{"num_hidden_layers": 8, "hidden_size": 896, "num_attention_heads": 14, "num_key_value_heads": 14, "head_dim": 64, "intermediate_size": 3584, "vocab_size": 48309, "hidden_act": "squared_relu", "norm": "rmsnorm", "norm_place": "pre", "norm_eps": 1e-06, "positions": "rope", "rope_theta": 10000.0, "rope_fraction": 0.25, "qk_norm": true, "attn_scale": 0.125, "bias": "none", "tie_word_embeddings": "early", "parallel_block": false, "extras": ["local attention windows", "gated attention", "a norm on each head", "capped logits"], "init": "normal", "init_std_qkv": 0.0205, "init_std_o": 0.00513, "init_std_up": 0.0205, "init_std_down": 0.00257, "optimizer": "ademamix", "learning_rate": 0.000309, "lr_mult_qkv": 0.7, "beta1": 0.9, "lr_head": 0.0109, "warmup_steps": 551, "schedule": "wsd", "decay_fraction": 0.614, "decay_shape": "linear", "final_lr_fraction": 0.1, "batch_tokens": 262144, "max_seq_len": 2048, "doc_mask": true, "train_tokens": 963400000, "max_steps": 3676, "dataset": "wikipedia_en"}
Each number is 200 + 40 x the weight over its row's rms, rounded and kept within 0 to 999. Layers, rows and columns count from 0. The size before them is the row's rms in percent of the matrix's.

# o: layer 4 attention output (transposed), 896x896, rms 0.0213, rows 485-511, columns 280-335
# v: layer 4 attention value, 896x896, rms 0.0189, rows 486-511, columns 280-335
# q: layer 4 attention query, 896x896, rms 0.0225, rows 512-545, columns 280-335
# k: layer 4 attention key, 896x896, rms 0.0216, rows 512-544, columns 280-335
o485,104,172,253,183,183,194,222,200,272,179,252,208,245,133,296,203,210,279,202,167,198,182,183,104,161,211,122,230,230,163,164,175,121,211,150,209,240,188,221,223,256,179,238,267,169,151,259,215,172,219,278,214,183,253,233,242,196
v486,098,217,220,202,240,176,148,202,126,272,188,196,148,194,208,163,221,276,159,224,216,189,185,237,214,222,238,190,190,220,280,182,126,214,82,223,134,205,248,302,206,213,167,160,201,204,231,187,235,266,174,205,170,280,254,251,196
o486,097,215,174,160,185,215,224,118,165,254,275,215,180,251,288,220,172,239,258,168,168,181,295,246,225,282,269,212,222,200,188,61,270,194,195,159,176,268,247,99,195,219,179,258,133,206,210,204,190,208,204,220,170,206,196,250,215
v487,089,209,196,167,193,198,249,212,230,216,178,261,211,212,244,214,247,230,108,202,206,208,219,246,200,213,173,174,252,183,172,272,181,170,152,196,235,231,222,204,192,280,148,195,143,220,190,191,180,279,190,157,189,130,174,179,265
o487,108,220,173,263,190,195,189,221,244,201,217,199,151,261,306,187,301,224,171,243,216,172,185,143,194,293,219,220,209,184,194,164,101,211,249,200,202,187,214,153,242,250,199,191,179,219,173,204,213,217,211,199,240,140,192,204,198
v488,096,172,228,170,134,216,261,284,202,268,214,190,186,209,232,129,180,211,149,225,212,167,186,194,208,190,198,190,178,230,136,187,135,180,261,253,215,220,222,117,222,291,184,196,254,204,248,168,283,238,99,198,305,174,173,156,152
o488,103,130,154,179,200,141,262,217,249,162,178,229,166,161,139,215,223,221,168,162,204,239,163,211,212,200,203,214,190,201,162,147,258,236,216,236,199,189,124,230,279,206,119,261,203,184,231,218,256,197,180,126,153,191,243,177,213
v489,097,197,152,144,161,227,169,212,159,122,209,200,170,154,165,147,225,232,238,163,170,256,228,194,201,174,216,252,259,166,249,132,206,221,244,219,222,142,189,155,273,240,220,163,153,337,195,215,173,288,205,167,185,175,243,180,221
o489,110,148,191,188,192,217,184,231,200,219,262,224,169,215,215,194,168,187,121,201,294,138,118,259,178,184,167,233,178,201,210,182,174,214,209,232,195,237,165,202,168,196,197,185,211,233,174,237,210,213,218,237,205,209,273,220,199
v490,097,193,111,119,216,210,217,216,195,197,196,202,201,190,245,259,166,200,271,171,143,172,228,164,234,163,124,198,285,172,196,229,163,201,251,254,141,193,191,203,175,227,205,146,193,137,171,239,260,155,146,169,239,189,211,232,191
o490,094,184,186,128,194,145,223,252,190,141,110,236,198,176,166,200,174,201,171,196,257,178,288,129,214,157,198,245,192,161,182,213,199,224,170,166,200,118,148,187,185,216,179,152,182,235,146,257,160,204,196,195,211,249,175,252,179
v491,095,196,238,163,223,188,181,132,150,208,177,193,186,229,200,280,190,183,141,199,264,230,209,161,271,189,141,199,262,217,192,164,177,182,257,164,225,213,235,250,218,102,210,142,215,174,186,267,256,147,231,207,199,205,173,287,195
o491,103,232,208,186,184,187,238,226,228,134,240,226,206,200,236,167,183,262,211,170,229,234,271,181,238,251,229,181,182,258,231,210,162,208,174,211,185,196,187,248,210,210,218,167,189,288,230,203,190,200,201,216,187,227,230,159,223
v492,094,171,158,139,129,153,130,185,178,214,155,200,240,175,208,222,166,224,219,202,193,166,192,213,245,181,136,217,161,207,145,177,202,284,223,134,183,237,162,214,184,237,201,200,238,210,216,227,251,202,131,172,198,195,205,214,309
o492,103,183,166,190,197,170,176,215,251,179,255,215,176,248,154,178,253,203,187,118,197,249,145,178,186,180,169,279,187,227,124,223,250,215,203,168,306,138,143,214,210,106,186,208,179,214,207,217,233,226,164,112,177,193,144,242,204
v493,095,160,254,186,247,188,203,212,165,256,160,154,186,219,202,80,239,152,267,216,181,256,158,180,168,184,256,207,254,178,140,226,213,252,158,219,240,223,167,161,257,214,184,231,219,279,182,156,217,197,159,254,228,198,252,203,176
o493,104,192,199,191,196,175,179,232,163,142,259,212,169,245,185,195,228,227,208,151,141,155,109,244,262,251,230,278,200,131,212,222,125,178,249,261,144,192,157,195,183,250,190,191,199,264,191,193,198,210,205,186,237,169,219,173,203
v494,093,187,182,141,170,231,176,201,198,238,146,193,242,257,199,217,218,203,187,219,171,146,170,186,217,153,231,187,213,254,166,236,161,182,175,259,303,194,239,218,220,181,282,188,211,172,201,185,139,164,137,208,269,159,163,127,173
o494,102,215,237,243,138,163,198,226,215,163,176,178,215,150,184,188,202,229,137,199,249,226,216,157,181,198,167,173,199,197,183,220,184,160,131,249,163,194,146,316,238,206,255,232,216,219,195,151,199,188,195,162,122,164,251,240,203
v495,088,182,186,198,153,224,190,250,214,173,209,237,215,217,195,176,171,245,212,205,244,151,188,253,226,225,171,193,206,202,179,168,212,194,197,182,265,184,293,153,278,184,231,214,161,139,199,126,254,153,192,165,212,141,223,222,172
o495,105,205,146,270,220,194,184,215,225,174,210,90,168,253,167,224,203,172,157,109,176,154,243,157,206,119,276,290,167,267,199,194,199,266,240,183,245,182,227,199,195,239,165,171,234,217,240,229,191,116,216,193,222,249,196,208,204
v496,093,230,217,278,250,227,166,186,238,198,241,265,161,279,171,205,177,196,193,288,261,196,204,181,270,224,287,156,147,171,155,178,142,176,169,197,195,133,223,188,196,203,224,203,166,168,128,147,210,210,271,206,275,211,181,185,264
o496,103,234,204,201,230,207,155,248,258,187,137,279,187,195,267,194,173,273,231,273,157,102,223,197,206,167,219,251,224,205,199,176,152,189,180,207,163,276,186,139,237,175,186,214,218,252,152,207,177,176,295,234,191,191,162,282,242
v497,095,198,217,225,271,204,201,186,73,238,216,183,227,192,165,208,229,240,241,191,163,187,216,194,223,172,178,214,247,174,219,250,198,175,207,179,196,174,207,191,190,196,177,244,263,166,250,216,259,223,168,131,199,156,205,241,154
o497,102,171,222,210,222,281,230,146,178,190,194,222,188,235,195,226,230,201,200,191,226,281,181,222,139,212,133,197,232,145,191,236,215,184,230,203,191,168,188,190,208,176,178,316,236,171,182,264,245,123,157,217,186,157,144,172,198
v498,092,259,168,188,95,200,204,228,215,181,226,174,200,144,269,233,214,257,187,156,230,218,202,177,175,239,169,249,144,237,132,206,268,159,144,217,156,230,181,194,234,227,208,202,186,228,222,186,192,228,188,180,229,175,185,248,177
o498,112,175,236,195,206,198,219,212,212,211,107,166,237,169,218,181,206,231,201,207,198,188,318,241,218,260,249,157,152,167,172,168,193,227,186,172,212,165,192,175,209,255,174,205,209,240,230,231,201,182,262,154,177,173,216,161,169
v499,092,133,236,217,132,218,135,250,97,203,165,209,268,152,228,179,217,146,188,226,155,222,276,219,234,245,209,201,214,208,244,193,137,186,116,216,213,182,255,206,175,249,221,207,196,223,246,198,241,202,191,181,159,207,221,227,183
o499,112,159,236,182,245,196,144,194,217,260,160,241,206,203,142,234,253,145,178,117,155,264,194,223,215,223,178,257,222,159,210,227,223,169,256,237,152,105,196,203,254,190,162,235,182,167,193,193,203,158,171,139,282,245,201,238,167
v500,095,207,194,218,253,350,207,217,212,155,206,180,232,215,311,244,209,202,184,209,175,222,166,201,234,195,229,195,207,184,126,205,215,188,220,158,146,140,196,161,187,164,242,169,291,185,134,210,177,203,195,267,204,190,211,265,246
o500,105,204,143,162,169,186,145,204,249,188,177,196,228,273,112,224,205,203,143,165,246,284,208,230,224,183,160,207,227,168,246,188,142,179,234,208,153,191,223,223,130,188,259,272,175,235,247,213,193,243,197,213,310,182,182,282,223
v501,090,210,225,203,280,225,161,136,151,193,165,245,189,243,203,126,195,227,260,224,156,196,262,236,164,235,227,129,243,150,233,181,160,148,148,216,166,188,230,147,228,188,200,190,274,222,117,176,237,188,243,233,171,202,181,174,176
o501,110,149,186,233,248,169,175,289,151,209,54,236,182,154,144,167,222,223,181,231,197,231,226,303,207,198,258,139,175,146,208,197,185,188,189,201,186,125,185,137,194,189,168,209,215,190,142,163,214,206,160,137,173,116,212,192,194
v502,096,208,158,239,273,141,216,178,204,191,157,195,179,190,244,206,207,222,158,183,208,199,191,255,203,270,182,203,131,243,167,160,198,129,207,239,216,321,243,170,278,227,165,173,216,190,228,215,206,157,163,128,199,157,194,180,198
o502,101,232,208,145,251,180,168,213,195,195,253,182,202,180,223,230,235,134,309,197,205,256,223,150,193,229,228,268,110,285,232,210,212,167,193,86,182,169,134,196,189,129,167,191,187,156,275,238,238,152,172,172,200,130,214,218,149
v503,099,198,238,168,169,208,167,203,181,240,234,188,173,168,140,210,155,211,273,187,243,196,204,210,242,177,130,199,211,246,278,231,253,249,212,140,241,243,132,171,168,284,199,137,179,124,173,155,224,189,160,154,272,275,187,259,151
o503,104,233,198,171,114,227,152,224,239,125,150,232,216,105,262,212,193,167,224,166,243,173,230,196,211,250,194,205,242,253,205,173,178,296,172,198,198,170,170,184,264,212,102,195,173,233,156,227,211,119,216,207,217,146,226,334,220
v504,098,255,167,271,247,181,187,274,173,192,106,156,194,197,137,112,206,228,253,237,245,206,135,196,225,257,164,195,168,204,241,278,201,231,132,177,199,233,226,75,152,224,201,197,218,216,206,149,214,170,198,156,207,133,257,148,183
o504,107,236,227,188,178,216,170,290,154,154,241,155,232,150,236,241,135,184,155,347,193,268,181,126,210,265,121,181,185,220,191,240,220,179,161,262,206,217,130,165,228,128,244,115,210,180,193,143,196,204,176,187,218,204,201,201,200
v505,089,186,137,253,251,206,196,245,138,215,213,175,204,241,213,184,173,142,191,240,171,274,245,196,230,174,218,114,209,244,202,242,182,92,202,194,203,197,214,168,191,192,235,252,185,247,119,229,266,201,187,170,191,157,205,189,192
o505,102,203,245,310,227,163,150,260,153,247,201,136,152,203,175,269,196,117,73,203,263,266,166,239,166,223,168,189,146,198,206,235,198,187,153,134,248,241,268,225,206,190,214,104,236,220,169,198,162,188,180,189,216,163,214,200,174
v506,163,235,284,255,249,215,128,228,183,192,130,198,137,282,172,209,225,92,166,222,247,231,126,225,178,226,218,206,161,193,245,226,139,189,246,207,180,229,282,241,199,189,234,212,197,123,259,157,239,166,182,177,197,215,130,235,206
o506,053,264,184,166,181,188,85,179,220,146,193,182,219,209,180,217,194,203,235,179,198,314,261,208,210,173,174,226,251,146,223,166,165,210,211,211,194,232,159,199,187,191,219,233,197,173,240,189,204,210,174,267,196,240,150,186,212
v507,097,207,142,182,235,162,207,217,196,230,207,232,208,246,173,224,290,224,194,158,218,262,135,187,221,245,259,195,228,231,245,286,187,251,181,188,191,192,246,226,160,177,168,183,199,295,163,239,230,255,369,166,215,178,261,251,220
o507,109,249,279,222,190,210,261,137,180,242,301,236,209,279,307,197,231,218,235,231,191,180,167,196,236,272,228,184,199,202,172,231,174,193,237,238,148,174,232,231,208,174,218,212,141,186,187,171,209,243,194,226,223,199,255,214,163
v508,095,272,164,152,204,221,240,201,274,175,188,169,202,197,203,155,216,205,200,263,231,214,208,198,217,152,168,256,218,221,290,159,216,217,221,230,205,224,195,201,186,155,211,169,238,324,233,254,256,168,258,188,300,196,230,199,208
o508,108,227,211,171,170,178,236,237,277,213,220,206,198,218,162,224,196,146,156,194,238,217,151,242,180,131,204,216,203,201,221,209,199,175,231,182,125,142,209,193,194,188,150,175,248,244,189,207,219,203,193,204,261,265,132,100,234
v509,095,227,228,209,241,159,151,207,196,157,219,210,275,249,221,174,213,234,189,192,214,209,232,171,172,253,150,162,205,161,210,201,159,211,193,243,266,180,261,159,199,209,189,209,222,140,141,174,220,235,236,175,157,192,134,171,171
o509,111,217,224,135,184,176,139,268,182,178,216,208,153,170,193,169,198,218,163,265,173,182,244,270,180,171,187,237,171,164,134,246,187,191,180,221,172,179,173,140,242,156,134,185,195,177,224,237,194,194,189,267,196,246,236,198,187
v510,095,224,234,266,153,192,198,221,244,197,203,247,182,222,206,173,221,237,191,248,150,175,149,217,191,143,148,184,262,258,177,165,215,191,145,181,170,206,188,218,152,196,167,251,269,149,253,233,240,194,204,225,294,127,223,186,171
o510,098,272,237,208,214,145,253,150,272,146,223,170,225,153,221,197,190,220,293,206,120,73,217,121,215,179,224,192,251,156,219,172,147,162,202,158,153,201,141,192,270,175,167,202,185,205,195,204,191,171,203,219,184,211,260,150,199
v511,092,216,222,160,193,227,168,311,219,216,161,261,202,294,218,152,176,175,181,222,213,266,197,176,186,192,156,235,227,165,243,191,171,207,262,144,180,218,172,157,197,209,211,225,205,189,259,198,219,186,127,218,158,211,217,153,193
o511,108,294,218,247,200,132,208,259,254,168,201,210,203,278,150,264,200,199,166,176,144,194,177,197,206,189,210,216,258,144,133,194,186,197,220,211,163,201,126,189,209,138,236,276,225,232,179,163,243,153,156,217,197,198,187,231,237
q512,088,221,228,236,231,258,194,244,181,236,195,215,229,221,225,168,136,167,149,272,134,222,158,250,180,226,196,198,201,213,217,126,189,135,118,248,172,145,165,228,238,215,199,189,182,220,180,143,158,210,148,213,177,166,283,160,206
k512,076,190,203,231,137,193,190,204,233,171,214,212,189,153,229,191,162,261,193,173,144,218,227,231,252,220,166,243,174,238,179,263,229,219,222,203,107,167,212,188,192,188,183,221,224,150,211,237,212,175,188,125,187,177,207,179,193
q513,076,218,168,247,269,244,167,184,81,215,135,244,169,203,184,214,217,152,189,174,224,261,147,239,185,253,234,159,159,163,198,73,179,219,279,181,281,236,140,243,170,221,246,281,192,225,252,234,171,155,246,245,168,91,182,210,196
k513,075,120,197,182,166,148,220,166,226,178,211,227,169,147,188,191,201,237,209,242,231,159,208,201,205,196,208,249,294,183,136,268,206,117,184,207,169,148,190,186,208,194,218,206,164,119,139,168,245,259,230,222,143,184,203,115,228
q514,076,169,181,162,209,161,164,301,207,213,203,266,249,184,133,261,174,204,214,204,182,211,226,235,227,172,188,256,178,225,228,259,199,235,172,209,202,215,178,200,233,197,192,207,210,160,148,128,164,202,157,205,131,251,199,250,247
k514,076,213,182,234,240,168,187,182,237,234,199,152,140,214,215,186,189,94,169,236,162,215,208,106,277,253,203,182,233,295,185,171,232,125,243,220,154,121,150,249,136,195,177,197,200,163,214,253,180,237,267,180,140,170,232,215,124
q515,093,173,248,299,237,269,163,267,175,174,167,169,243,223,216,198,158,176,173,217,233,269,219,172,184,210,139,173,165,184,181,146,177,243,200,262,237,202,180,166,216,224,203,233,228,261,210,267,201,153,214,228,171,152,200,210,208
k515,081,153,194,145,152,125,208,196,245,264,225,249,174,205,187,211,236,236,209,180,310,196,192,252,241,174,186,221,191,228,217,202,200,127,190,198,237,251,207,175,156,273,220,174,211,187,213,167,167,273,184,284,187,192,186,178,234
q516,079,206,225,189,221,214,170,210,218,201,107,158,169,215,182,217,277,268,184,253,253,206,137,157,259,193,149,198,236,116,245,146,174,228,204,161,260,246,188,194,277,166,235,193,187,277,308,270,168,168,195,227,138,198,201,266,156
k516,081,218,155,226,153,254,205,200,171,254,228,217,164,204,218,198,270,252,259,144,273,172,234,298,163,197,248,199,188,207,154,292,231,161,173,217,149,305,183,189,198,179,276,200,185,213,110,243,156,172,173,244,214,130,148,232,223
q517,087,241,224,216,237,191,212,105,212,150,157,175,37,184,243,223,271,237,174,175,255,175,211,158,272,229,188,150,223,159,198,185,164,142,206,241,180,185,123,277,224,165,239,167,193,231,262,306,208,237,234,281,200,169,158,261,202
k517,086,226,241,271,181,262,180,208,225,156,205,189,200,265,220,225,235,239,144,196,229,190,233,248,196,193,238,288,207,127,242,236,141,263,186,165,204,230,147,145,135,132,251,213,195,243,229,193,215,135,158,188,193,136,172,214,189
q518,105,249,269,234,255,214,176,144,190,190,226,193,142,235,208,222,236,208,162,181,234,221,221,197,223,220,184,132,199,173,201,220,129,200,200,200,223,213,71,249,236,216,264,137,165,203,205,261,177,225,246,319,229,126,177,236,196
k518,068,218,213,287,183,210,203,190,191,111,218,235,165,131,138,201,183,222,216,139,174,201,216,271,143,159,228,165,118,218,221,226,221,273,202,240,231,234,167,185,155,153,146,222,262,157,206,196,245,153,279,181,157,111,221,194,224
q519,078,126,132,190,209,275,215,158,115,282,165,218,207,144,269,205,197,192,203,224,174,208,236,184,240,130,191,214,164,236,214,270,178,138,173,212,127,194,166,227,182,220,183,189,211,192,147,283,171,255,173,234,190,153,147,200,213
k519,101,193,108,209,201,145,196,177,205,233,240,191,246,180,183,229,146,214,210,276,170,174,170,150,212,143,207,192,203,230,166,164,207,180,178,228,210,92,285,205,193,192,243,190,199,146,210,153,206,205,235,158,222,264,241,196,183
q520,121,168,147,185,203,184,214,189,189,230,127,188,214,164,216,214,161,201,165,267,182,120,205,160,240,135,172,220,222,268,228,176,269,171,237,228,145,147,228,244,205,149,110,270,237,199,179,173,238,225,126,172,222,201,210,193,216
k520,091,217,167,154,203,177,237,180,218,281,176,185,183,218,211,173,152,246,214,269,167,62,173,127,255,212,169,185,221,227,216,148,218,231,219,228,252,262,256,199,249,251,162,243,225,199,216,183,147,205,211,173,187,273,215,224,220
q521,097,110,182,186,165,178,198,277,145,253,180,228,267,211,198,259,193,138,172,233,188,242,223,226,138,160,239,203,143,198,184,221,278,164,224,216,188,96,261,210,221,227,148,270,222,139,217,139,201,233,141,160,233,232,302,146,209
k521,087,255,249,149,196,227,142,241,230,120,240,154,197,247,180,186,188,199,190,160,191,200,254,253,173,215,182,246,202,148,201,201,193,190,119,178,240,293,235,147,197,199,215,129,112,226,272,199,159,182,147,176,189,238,135,220,250
q522,103,241,207,135,193,206,212,196,220,170,258,203,210,288,139,229,184,216,210,214,218,199,216,291,153,239,224,146,162,124,247,299,173,224,194,154,143,167,162,210,136,160,209,101,187,176,164,178,199,241,260,141,186,198,178,216,315
k522,076,213,142,187,196,303,147,183,98,147,247,278,153,196,158,206,200,213,246,211,296,197,140,171,190,227,188,165,147,221,205,141,84,206,237,210,211,140,161,244,188,223,198,229,207,183,202,193,218,192,149,230,202,210,232,272,188
q523,131,165,153,270,227,197,225,210,156,206,206,223,193,164,187,138,200,221,244,232,192,207,194,113,229,117,190,227,210,243,165,173,246,189,171,261,169,179,203,217,246,204,187,242,180,250,179,172,233,216,228,190,164,169,204,219,227
k523,139,120,181,228,221,112,265,190,209,234,203,251,159,175,276,176,190,234,273,254,213,195,179,185,196,155,207,192,178,276,131,117,217,116,189,301,197,207,231,250,252,176,178,206,205,188,234,189,219,254,209,161,153,179,249,193,239
q524,098,206,229,171,171,214,192,163,159,172,221,195,227,147,305,272,283,284,187,212,168,150,191,231,186,176,147,182,199,179,217,203,196,204,179,209,130,277,125,145,101,220,117,181,144,232,139,228,148,208,182,205,125,175,239,222,250
k524,102,219,218,167,187,191,218,232,192,199,199,155,224,216,284,190,174,233,147,215,214,129,223,189,176,198,214,192,122,166,240,232,225,212,152,153,208,178,215,126,143,169,208,181,218,182,172,268,216,175,202,176,147,242,189,187,254
q525,108,215,161,213,223,114,293,200,132,228,207,209,88,218,183,158,223,228,225,196,218,177,167,164,199,160,188,188,183,219,274,219,202,221,165,141,199,250,235,154,210,150,168,236,203,202,227,271,227,205,286,164,204,260,231,233,192
k525,100,249,179,172,254,187,231,224,224,206,226,199,141,264,240,165,154,230,212,223,192,156,206,208,201,215,132,179,211,240,243,217,190,170,225,221,234,225,276,215,178,216,222,198,201,182,160,232,157,182,206,220,186,169,181,191,228
q526,100,237,145,217,250,218,165,103,141,207,194,191,197,134,211,201,235,145,240,178,213,207,250,191,171,272,134,180,174,153,200,145,187,153,208,211,153,305,186,310,225,220,178,107,210,175,209,237,226,233,231,193,187,219,206,166,267
k526,098,200,223,213,236,204,213,232,208,184,217,159,223,206,215,177,223,223,212,134,281,186,196,148,228,256,148,178,182,221,212,167,205,216,232,178,212,228,169,225,235,247,217,251,124,175,229,235,216,169,164,195,236,251,184,248,241
q527,092,206,250,171,128,198,199,165,113,252,283,211,210,256,245,171,231,194,181,196,307,206,112,232,193,208,231,172,150,176,190,287,230,170,196,145,158,196,202,174,167,163,249,209,167,200,199,211,267,123,182,181,211,215,176,180,149
k527,107,230,220,194,188,247,159,214,128,183,255,216,204,249,167,236,231,237,198,282,260,270,84,237,241,210,159,188,238,159,190,256,164,116,222,156,161,191,168,226,222,210,220,201,196,264,126,276,211,183,127,200,261,268,217,212,216
q528,107,180,215,209,131,160,261,202,202,187,176,193,187,189,262,199,211,263,140,176,267,194,229,151,233,198,174,246,138,252,201,195,192,221,267,189,180,268,187,160,196,246,194,200,175,195,222,239,187,213,253,247,187,211,242,233,197
k528,095,193,200,160,229,157,268,187,236,213,138,120,232,266,207,168,194,306,136,251,160,124,250,175,243,183,187,155,239,242,295,167,242,207,204,226,165,281,197,187,197,185,144,239,180,229,261,195,189,159,279,203,135,143,158,201,259
q529,096,179,159,221,232,193,180,245,141,179,214,252,183,194,247,136,211,142,250,202,168,217,204,181,219,175,163,261,218,155,139,178,243,219,235,197,209,155,197,197,231,222,295,210,231,240,224,191,144,187,144,208,218,153,189,169,172
k529,099,187,184,258,216,199,184,152,203,246,184,287,228,250,202,169,164,144,211,122,201,265,290,150,217,210,171,261,210,208,184,220,251,249,196,144,273,201,214,221,190,186,222,143,237,190,237,178,182,155,222,168,180,175,203,181,203
q530,111,138,205,172,190,202,193,195,193,233,140,182,173,146,230,184,189,205,215,248,235,191,242,123,262,74,212,281,210,242,185,188,218,121,211,313,224,187,245,244,209,236,139,194,175,222,203,228,283,247,220,252,115,159,207,214,212
k530,103,133,219,177,280,73,223,202,194,247,180,169,199,244,222,258,134,270,229,211,164,171,237,158,208,227,167,129,218,216,164,163,240,155,181,213,220,168,218,240,184,156,138,253,176,197,224,159,241,134,267,212,184,238,225,179,281
q531,096,217,196,213,204,225,182,169,240,206,157,216,230,154,203,271,138,208,185,193,145,219,229,177,243,193,147,187,247,110,212,110,165,210,172,205,250,189,183,238,199,195,174,147,154,237,185,294,83,152,191,252,181,207,173,227,191
k531,092,222,164,147,181,160,199,202,331,183,213,259,204,175,186,256,170,201,241,192,156,163,230,170,208,144,215,160,199,185,227,213,198,218,194,178,297,219,289,176,196,193,234,124,117,122,225,194,180,194,161,155,208,216,128,206,150
q532,099,184,151,206,123,148,170,265,255,256,227,198,216,236,169,145,198,94,159,213,208,226,188,264,159,212,316,212,171,259,180,291,261,206,238,159,157,94,302,152,209,190,247,245,151,242,151,190,233,178,185,199,266,206,236,190,137
k532,099,166,124,187,157,193,212,211,189,200,221,186,221,243,221,209,260,206,142,170,170,291,182,248,190,160,140,171,235,167,174,218,198,181,201,208,165,188,228,203,179,187,178,196,287,164,201,171,220,195,167,192,222,181,135,210,242
q533,095,191,219,178,142,146,247,177,194,174,216,203,263,208,170,176,170,208,205,252,172,137,174,202,243,118,279,212,190,272,203,275,191,248,209,197,193,209,240,209,156,244,213,263,154,198,261,146,267,207,192,101,231,208,211,228,192
k533,107,197,108,179,240,151,224,167,170,228,188,237,152,172,146,159,171,201,177,177,152,181,178,203,157,152,206,238,113,218,261,184,199,272,202,203,218,119,158,188,204,276,121,263,281,248,151,234,231,156,242,166,204,166,214,212,181
q534,075,147,209,219,235,175,225,233,198,333,229,250,266,270,137,280,131,190,206,166,176,194,161,240,174,180,118,215,152,197,230,219,238,221,213,171,207,160,224,149,151,108,186,121,170,161,189,136,178,223,271,122,194,195,208,203,172
k534,103,193,222,167,229,219,195,136,221,172,266,223,217,229,205,170,261,229,219,182,269,156,161,190,188,203,232,172,235,173,248,287,197,203,173,213,171,167,129,238,210,169,223,209,172,185,202,211,181,160,212,187,136,262,113,201,210
q535,100,221,227,269,201,239,230,172,252,160,211,83,183,240,179,171,179,201,221,202,181,206,209,175,158,192,222,164,163,210,215,183,237,314,164,214,243,217,165,212,191,173,157,197,135,164,245,205,111,183,156,167,174,130,175,158,228
k535,098,222,223,161,204,175,202,141,138,219,218,126,209,215,270,293,142,209,200,201,190,215,206,236,197,187,194,180,192,235,244,227,210,205,172,174,230,196,189,169,193,162,154,210,159,180,222,195,200,166,214,79,144,242,228,194,211
q536,099,276,183,180,161,215,177,198,107,195,279,210,237,186,205,214,238,151,289,207,267,145,163,234,150,243,178,124,114,156,152,262,168,202,163,185,186,213,194,243,224,222,197,159,145,161,203,217,262,252,192,219,173,147,182,189,217
k536,086,198,187,235,185,215,164,187,149,183,219,208,205,190,213,266,250,165,206,132,232,228,198,226,222,371,156,174,167,169,197,212,235,238,195,252,150,222,156,249,226,210,256,291,215,184,206,225,184,169,201,156,269,183,214,182,131
q537,100,147,205,237,184,271,201,226,71,239,268,254,202,232,265,186,231,237,222,178,142,204,182,218,164,201,172,144,190,183,250,296,137,150,142,202,180,256,195,193,191,210,290,138,199,150,224,252,210,151,225,210,250,214,214,217,162
k537,106,181,189,219,104,241,154,220,141,189,199,178,235,201,222,190,225,173,145,171,207,224,152,188,141,171,172,195,135,103,149,274,198,230,212,184,166,239,278,159,204,154,275,201,241,209,180,246,231,135,186,244,242,228,188,230,199
q538,112,201,179,164,216,162,196,144,237,238,124,226,221,229,95,198,175,220,273,199,239,202,247,171,261,210,111,263,204,241,184,232,273,192,273,191,180,207,192,186,163,190,157,204,188,211,197,266,187,195,228,180,204,141,212,207,167
k538,107,149,167,118,253,251,211,210,199,204,163,165,227,221,208,164,143,190,255,164,192,144,245,239,208,155,188,195,203,234,219,199,221,202,211,170,207,176,239,247,132,204,93,245,178,162,176,287,202,209,202,191,120,153,201,168,237
q539,100,178,170,214,165,210,211,225,164,188,146,239,250,223,237,128,158,169,286,152,167,262,206,187,170,149,200,209,198,184,174,164,226,188,253,266,189,175,258,238,186,249,203,254,148,220,204,220,154,285,179,172,213,79,231,174,261
k539,101,155,219,200,161,185,247,173,202,225,142,160,248,230,224,183,164,218,212,158,181,191,198,174,208,229,173,251,129,231,213,213,241,289,219,200,214,191,250,208,179,114,92,249,185,148,235,160,183,188,217,135,205,108,244,184,187
q540,103,224,218,162,208,218,231,136,165,164,236,216,187,181,228,192,152,197,188,214,233,168,172,194,191,205,130,118,205,227,205,176,171,195,125,249,268,158,212,277,168,242,218,195,239,162,243,192,201,237,256,258,155,224,136,204,246
k540,094,221,225,184,190,220,169,207,154,192,210,233,163,295,177,203,241,266,310,211,196,136,219,173,190,240,209,188,164,203,202,178,177,203,178,223,142,223,177,230,265,196,217,170,182,189,222,198,171,212,150,199,234,316,180,244,200
q541,090,152,178,225,224,281,151,120,143,266,127,171,128,112,229,254,215,233,217,220,241,253,239,154,295,154,124,235,248,206,187,140,182,169,264,271,216,241,141,274,254,207,183,223,146,258,225,299,220,140,213,346,152,205,137,193,103
k541,090,197,211,217,295,125,243,176,149,219,200,110,176,174,295,172,99,263,231,227,198,200,182,184,196,193,210,145,226,210,244,177,232,202,152,195,215,204,236,202,196,105,207,235,150,167,209,236,174,158,220,334,162,224,118,205,254
q542,089,223,249,221,169,238,205,264,189,179,97,226,190,129,243,232,171,168,100,234,134,149,167,199,248,213,154,102,243,217,189,147,189,230,175,243,208,300,204,126,219,225,257,187,179,177,169,159,164,177,149,269,178,127,190,277,182
k542,104,252,217,137,252,190,232,233,211,222,86,246,180,186,280,187,206,173,225,201,149,201,180,198,244,176,194,192,152,273,240,119,205,186,225,227,190,253,226,213,222,234,204,167,254,211,208,214,169,256,167,167,189,276,190,226,169
q543,110,209,277,193,280,272,172,166,232,159,192,238,217,211,186,208,238,167,171,148,123,210,179,236,300,216,224,122,238,157,152,138,220,181,161,271,209,197,259,248,180,189,248,174,167,163,276,189,152,167,165,173,200,218,169,234,271
k543,098,145,249,148,154,128,181,202,272,154,193,230,169,230,269,173,218,214,234,162,243,233,189,207,243,230,192,190,159,234,160,216,194,245,211,148,196,181,203,274,218,209,277,211,179,216,271,181,172,242,161,98,234,344,269,250,236
q544,108,206,176,209,165,185,220,136,212,168,242,264,243,170,159,233,232,209,263,182,203,173,173,198,231,168,177,171,172,207,192,192,156,151,246,145,250,190,144,193,188,217,195,168,226,135,185,216,182,144,171,214,172,219,141,226,119
k544,098,139,191,166,174,263,216,245,198,210,234,198,189,171,150,165,179,172,166,228,237,238,215,205,263,199,192,213,179,154,244,241,198,235,191,145,136,220,174,186,252,207,315,236,192,186,172,273,156,216,94,217,235,228,191,263,192
q545,103,221,165,243,256,199,177,231,204,173,120,155,140,197,219,248,219,206,189,227,184,182,258,138,205,239,190,201,230,225,227,172,175,223,225,186,194,209,205,212,205,213,217,222,195,218,243,214,139,111,249,282,185,219,173,231,168